Weights of a small transformer language model.
Size: 12 layers, width 896, 14 heads of 64, MLP 3584 squared ReLU, vocabulary 32768, 174M parameters.
Training: a variant of Muon for these matrices, 1035M tokens, 7897 steps.
Each number is 500 + 50 x the weight over its row's rms, rounded and kept within 0 to 999. Layers, rows and columns count from 0. Numbers have three digits each. The size before them is the row's rms in percent of the matrix's.

# layer 2 attention value, 896x896, rms 0.0509, rows 41-63, columns 320-383
100:546484521573606539453475452537473588518491557453463542449438468547441431581468554393479538607565494530448429450578423563466451528541586441524471549600515503404626469523556416492474449549444584
100:620434533568504510492497478467470487568500446551511420511394453445500582481442540495549524498531453536507435556506495427500391566447578557436425576504458505417534417518492645454506567391535473
102:500522468554537513446506472492505545525475460575569493351504499495465586506480553461469468512432527504504524504453633496474529455438557438512469490445570446568401540515500475480554436526518500
099:418461445482441621444523550489481475462430436435478489511484560457454517537503488470481531501455446543405480588519470498459607543382530465575536510412459458585486565515562572485511528394587533
099:503561433362522507406484461617535551530478475532509439427482422560521499489552471552503511522540436560540545520414468499612563493469453587516402471487519506523413524564564530505606479498427528
101:459502571540471442454451407544416602413489496434543497535476466520456431549486527521525519500460494522436457386513519633516565492500514477505487550479541477444471502473524506393504548459426444
099:494565518502451495427547480554525466564482446492496427538481378512583547463507573593528388481493493518585457408476496538527533431487535489407398538537536484596480517589537552459500503469481525
098:634466533427432540511492545489561532551439480473477496559515562511454468421419530607475486513475569522388586557541388534424500506468601529576532483504477442449610520467551521445551447522470549
098:544421497583546461453474512485517447534461492492454494518543603453513497510482468408440432597520519441431374467471505518540545502509547488447493593428428511391526493403542570457482544410496591
099:470543553450446448525496506504451404577517459503517477552494552541456496446392499521606541555490370594556530524446534548537546495480589614562460441549547543463512491522517569475420445518434464
098:465561494477506472532505396506496618567567570555563637395481492336472432498467466451511509480413550562484522500439470467547509518454480482506509496455540557463530431485449613617485481484448478
103:532513485559419458576443455593532523574432469540494526549455510646509551487510584330527494516480491525490528563437501598449516492593567547395539566444558622487548511484526499454451476521470513
099:446598511546589423538559516567498500508527460484596381485486516453462565527500564490579503560549505476444477577506363459415468542519476460395470479561465549550534489456516503488484446463610472
098:430553436420518499531488503500412437554436552418619556589514519495549431523434566556599458602519541490532513493575493477518438496488380539490481456482590482464570476543537539616487504518501492
101:453478419477532493470519595535451637462443507409469545437405564452474437493509445588467511561540423473539493601484466532547513422430538444543556483478481566559502453477576569521536473382529535
097:493541529397461489483415425470439538499587480516482392521441462494466542430398471540455519448546475553522517396459564493532545562576512502514470475545575579470435438469547410482583491505526575
107:501555423486510482537518476569457458520467532569488504520552495495369533449508522474458478517451458478535449523536517449574471453452577468544464488483480451480554452512571422492645561527536401
100:453541507493566572481439483523476499535563502418409483451471480458500467471417477590534572590516449477528476508514520466529516510483555518412524500475453535501537562498500497550555500455517472
102:566505549486514536510522432492485623524507543610493468515463509579501488503598540516520525591454455545543525545491431544425502457428471578518454482643501496584527531490461560491532561460555548
100:502477536482493495459512562561450620492466546503487532440536420533447459460572571394518486462569633542492551503512515458470548526492430449430542583463472475459578473431483510483573434463580515
097:598482584441476488477506585487449494540443423526506508572581472507505497489558480581464466488467498499519510473556433432515478494486531423422529515395529547486562541548418519433408558556428447
103:638434497539481541491558429484492499498533415431530438568497477455476434559431554441462522530482531531519537433541488545405553530503499483540468512528555475542544519516489466540510551513488474
100:546517464529505580605540558542467398428554419496576501487459529404524601511568456529420503439521499476505571451467516515416531500519488508529513500492530414541498412486519498482467536427469436
# layer 2 attention output (transposed), 896x896, rms 0.15, rows 41-63, columns 320-383
105:415475502543534484426457467445519586610496486460557407547510484419543495540460538527473510547420383465493463525545483551531476476544403503488539460448442489488510523396529556450460588516437435
105:453442516502546564459421492485495495443520449504554530470506523493592419465475627529557457532537475608590511503437543422532491494508533579595427525467486480494514506532523418458464438488456560
104:471482442448458562500527470502513542526528442509476492558513546462550501477586522472415440445552510542470462464558482547555471541429572386519426552580517485519532533552496496383557599477562429
100:566524559491448537451528483437526430481502464527495548547539488557524533539512476421555474553477494524478539571514566542513485533484456544416581566603497573535407509446466465517589375484533461
100:486512572530437397477414589427441486469484575468484403478570526556599513460378487497573507611578473580525400543525460536443432540411574574579417516475483503516562472479445511433435490532475477
101:555469585549450447521458520525521466560492490507515481441545633521468527459590480587546517412427483428576442541519497411600575456435529528521601401503437415502495440504499503512512501472532464
101:506496616448459471497496495553540519491554545419529546604500483445500540507456441585593491509571494546480492481493508494493545469447567521500536503477435482543505545487441464486412505598499422
104:514436450464534528583470482467469501534549580519547507467453514546571491503464507482553494429487483510439558491430518495455517535473488503497488421527452543524357522435552425477581480509567606
105:444620512449505501460604456487477497482533419470406482475511492429396443477460511534469592481453478553500537492535503501489482471571489452510486529496435540413498503597434448511454434473464465
101:528515476490482466520463516500580532534466439539456561489485498497543519463460571515450407467550428574518553446478515485479466412400507532525519521489540475513374484478513422465396420486530456
102:533526406529551487474461555487436505528557506582555542442389479508516564465450462535567471537498493544498488503474576496564623480471524589571486420459428541487443522441530399514456553485517549
101:442494437455495600496467551523437456443482449564549482435497553457479481460521489464474483483523454446525478496479498539440615448534530612460470434592429539526448491524457537558480433523525614
100:453472591483552524534466556464536497533499477616409436501424476461514501588579526522491551492501447514532425478511484608520509513430444480501536442448469429438656537489465464455524483468525489
102:444513589458495477514593465494524462482490469486449536507560422405469587498485533621487491515576505430520474496518531507650496530563447544565502548483534390449553571519513484492447539562499419
108:488551540582514569574487522409450542468545532498495443573522479531509497493623511477465505508563473495495550457520418538478515546498523423515571552410481536449446471503609541494456439457548495
100:652577504508573566548447503493486440526527495411523414456493449470508611425464497512604506467481585497507501489503524459476425537607537473408485480434636605452405470550501532489591531577491505
106:534516535464408438537525455582506582492479455446502475494449480397465477498495489489464573468443554502483584514431587513587504487441478540567548434557521622510549579510559495523563560442558446
103:543558478502373539504508408441500435489520483490446418464512536506510484600506366519565592500483503443447527531551493480478455490500467373494406506456422449455521535462425457552469530563474395
102:560499515412515489473564564538418539496490471492461515466560482483548469555489497535519540581514529430511486485489594428544460509511452403507553500492479501558470497508496528489437472499458508
099:502412503513522537432505555469571519504568566473552401560460445482486537550477552574549444441549425456470538444522447515498507458496462463511438433516514526494466511516494422443456490484504379
104:543497478532458479425446429472516417466585575589501433525441435479466535488547552454489425422527432437468518557434577481464507509436597559509522466537533418429495480542507457477507502506422517
102:487419575448510534500445595493437546559569490531510549641498516572457543443523518574532429422421536521625530482452516358557612419443490391489468527555524586501524514482518532492530554536427462
102:583483616575412466541448512541492433474500425540429437461545521422552513582450548445480546475481459521490558458469509500548574432487521525495573452483439601576462475431503550466494483555486585
# layer 2 attention query, 896x896, rms 0.0569, rows 64-90, columns 320-383
096:511555468519527520491549461577526527448479476522488453518484523445465407470528668501663455447501559467491422461506410549543509533473571428528498540461492495531491554498538446520547474490511559
092:543574518479466529463494513490496524474475525573436449493555453498431485463512450506550479468463546540435486444467434596520436517469485573457457540400498527530564453472493445459488480527555459
089:499489516505542497485507464501376528496523445450486495464371493474506534583454495443402460502505490494426593419508569450469504555504532481662353517483474369401383493441534508443521461502502520
091:483470442496508473456521493543397531550417563501460511487458506599527517492487585509537495516477452501470527409457478517527548472502499584449585537579531437417539403521488395577535485515470518
094:556465447478579524479529512558513560388453482567518446561502534512515521538545408475507519538531523582485561468563464482532449579548522439425486517543494534549478518543566424564427466500507550
096:503419551513549468489473507464500544560571534466589551471533524444597544513506557503595575409526586433534525532515466482519474532446436589439542460477518482544593500546477491532511443450484471
100:456489509503526461480473444483476502524512437484509503489562490520576396533549542501471622519594456506414452487470460423502561489480528523495575502482486498470393505426426568483556515467577535
098:505445586488460454464490472579536524524462502468479533424474408435545369496516474527554526514528467547498541492415511484498567508466496477567472439500512459511465520485524540477467379508486501
100:546533620414514614558552516520475506596530642486463542453484484498501585449508552596604515499491485530559421515423444519440589506503547470392490476552527475491573571474459429506588466521544443
092:491606496485570565534465463525467491580496513404450450561637553387501497487535450502525554518552523513493459494560400502361499555522577597488463508533615493501455550466524541506494551488471514
094:485503544469509510549631390539490557473530435568529463528489474467507537471586501434496493517527488472434519453502516456493465520527623504528519602489502460574540484563526463534513542546454575
095:574507520546530544571438389476509442508428540397485500543515489469513487493494496502438502445514539543618604472553595417591585522411533450585531425472473592403471495439545541571511602557558473
098:483500439453502460561510510428504535513552501526398485522464510459438544495430583546528552436497477576501461507521510498537554479550540491467505485500547475516433589552466514448422498593480489
100:478557475527494539485527489532509418528585507444546476458502571428488540495433603501541509556566616449570511522479504371499464512471497555525486572539488500416517479527588522503491462471525604
095:548482452567504442498426584511533639609439505514492598521481534602635517569405543488475444498545520385440501551443389505568461618480406561464594548529411458406618420533482470472490522402598430
095:516509530512530485496487591541502510528429509489453536451589390450406525507515493471444500488536577553517515471518454560380515456490474420433527456454548528535603544553517449518412468470539614
100:588476425498454549557464536484539488582552478505463511514536414495563471578480533489512529392611416498563432550607494431469538523450473475517468523524493458474533587522468621555504486482497464
101:480433480532423473575473569445488484559491551482579508483474476517527460486496567525515476475615429534563509521416408546499447540453466477663483513480499468399503406514551547565430480538569515
097:484531525587563533506445463532546640521386417447445497459565507507500406549566544535564505535565478454396507500532528531548580475521478349474530535507407503535476568486532531451542547584528504
100:570472532556432534552443443471505465465581496499427550493617472457588545510424444506526568513440536494510510501572504501618408529485512464492555481487551536472488512468531487500540427440494578
098:474486460504494549454469479505563494544434494508552572581472550503520550573579490467530513513465492474498547443513536571519476537511488530498509581504408476495512645434491428493435532519490490
096:378427478524568516430457549601466482440560509518474549535517464533498468528535448538524539442475484483425467432563535470506495433463482523431473569490573554568512555477546516472509524543425510
100:477512514444545533467434561550525506481498488537426576459498502585498557532502518516484486504490463504591565480518608456395518419472508410499532419431500520398551498473518507391516434563558500
098:534542472472455526488469467484505545509393573486465588574429424514523480453472515518484440499546564410545451516475530424519484525417523471552508587506413492463593432488510544428475451460430576
096:462506515493517530491489508472592498521506494567381460441520425520457498474513402477523561482535519609529509476477511524469479511513554507487398549474509623455500456450479509540515558501579540
097:476487518464460498579454525495426549535504459551512446473494546608488537511423405451459471581456463620516502483479573470535494515537460482476444429557408474456552491492523557498440594507528475
087:430581450498527596475470491536543538434500497467408480488527478532481471512505429508481532476531515447513475519528572550479601550452530461553538579481491493510409634503547430613619485504488495
# layer 2 attention key, 896x896, rms 0.0571, rows 64-90, columns 320-383
099:432512520541377502538497514504464410510508465423512534591474530504460494510615487539423505490491458494516504524509532481481470430565620454455480520565449527477507561417526518519456564563528598
097:397460537478409515499513499476454447493454615548548543601476442427474466438569562505508567519483584510447581586455460506429474432521574457516479542484502477460455489434506398474506559588496531
092:517491485437405493575519609603451606496534580507410543488533517485449553573537478481536474478501518492513508461538481440433394492447639516438471476476579569526510520404482502543583540454556382
099:522504413490519483473533496520511440604533471541523469495460534451545471510501477500505521534498512525590517545487517537452428452535558515479530523471503437437563565558562598528439540507512564
100:433480422576542474502524614509576563424523455569450495501546393566524448626446517524481460463512383406486495469550493599476468507539447489623458447439540570517515473493537536410439583477526423
100:504423554491364490484427429411534497485489467495495592546534504513461385435574523502517441439501571530490483565450518528500606367675522548441542525560528461559471493579435440502436552531491495
095:530465518445443562553460430430470445483499506421412558536522509490472617551555528476437487588540510536501544479491466553595538488401466434454532518531528532536521396445508619471450539494570376
097:484443452407606553463475458526536489526536424521445475544528528519468599591510443489557482445492528466432474483560560503564521527505409476538521429424549567464552446509452496454464538547508418
099:468461502440558534425504490525535442442481452519609544506474506556434427426493570459516592522551498537481483506536455478519486469507448571518516451497474456477412485498391448432416557552479616
095:524512462460464441501482581510564465446496540506551552492407486531513511494448483554563525524524501453501559506501496526515578397467526471485551568552529478461466547522559476522497463487472480
097:487539523473498459523458510511496452463470497524506476520491479478491571486513527532425518493564548524443457415464464549618518527489356544502508484425438452564535540387440500514499481605429498
101:448480553470525473465500435406415565561446570415398533557475469557423483497461509556502470563565516505540612471468482497561443566422445531414464519565495515578535363456614524456547522478564401
097:523554484481521516432554527481410462458446530545547544503469560510544555536504422443597476503510513529501481439458419449456473446468575522409550550516495450570416373486472581462545531524553460
100:433447474510463524559504466527507496394527524451398475575458533569521395530535447417545530478486591575541490506411502487530478483487535549583562577470501516500461540484453464469446521421463539
103:483507520571520479499439422606505562516372547479593463573466574604412510475434412552463509543455540486527501533510550397599490500526480509509514491415482606603545476441503530524572449507531494
101:496555599498584470545500471485474543502513519464507485519485610501465523406564537568501489472478449519445559392477448489498476640424458565466495492506511472559487493550512491443618527449492450
102:456436476465460542449465562481484445511466504482466484457463593454449529421473521556555492501479559509461494433435501479536427489517476624429547569463421391491493567514398441459563489497447578
099:553550539506439540447511472519509460478481480557466508501465453616517510488465501493509477451413568525515552550459478402575539499604460535476495522463493478500486528464576544514527468494507515
097:558552456474614503479564456384402498488540447553526518425437571498522526380488476549490544543435512557518474549470564556533584470536485468489541467477562478528571525477460459519436443449463603
096:481567525556521503513474566565555490531542526474596447500497475510505456599446468509440480498485453543506449450462562432378421441484547527491548507462454459539458438596484493539406445486460485
097:528503520495524492510460485417498429472527536536564503501433526422518511432534547514505536495554473467491528490500492514558509500514477485480550444473488489560456552512513504547441517496487445
098:577512438550498583503559501457473589463482439384529470383479528477497547569485551505431502454496542537408503458539659492441515605514454596563575413471484463397397517547532476624486531549559485
104:552449509428604454540538420505516454499497366509527520459583556440458428425525445577415507428469514506420479493544547581543467438540538515516497524505522501555486525482501519565557487484443571
097:479511560500580531566452531486515475574492496426440438499494597521431479442557375532532512417524490509426461533491471553504453522456566589422546508510553554532502494473530486490484483530529534
084:472471531502512542490504500491484465543472404538368455520574515482466470582485525477471479519533498461541443501469500452438481440513504498471470439453527546501533452486573566474493604583455479
097:426488454570583477439519532537531485505518467423417484484543547500479510534474472505434537508513451409431448482476554466540579500500531426684430494439580504492462421482540501490617453535461561
095:579541406554561498552483540405433487468429545498537537501489472535550602514390514440533529517508500500470555547597403545397413587468414595473457458565447482474528457506569553437521492519554408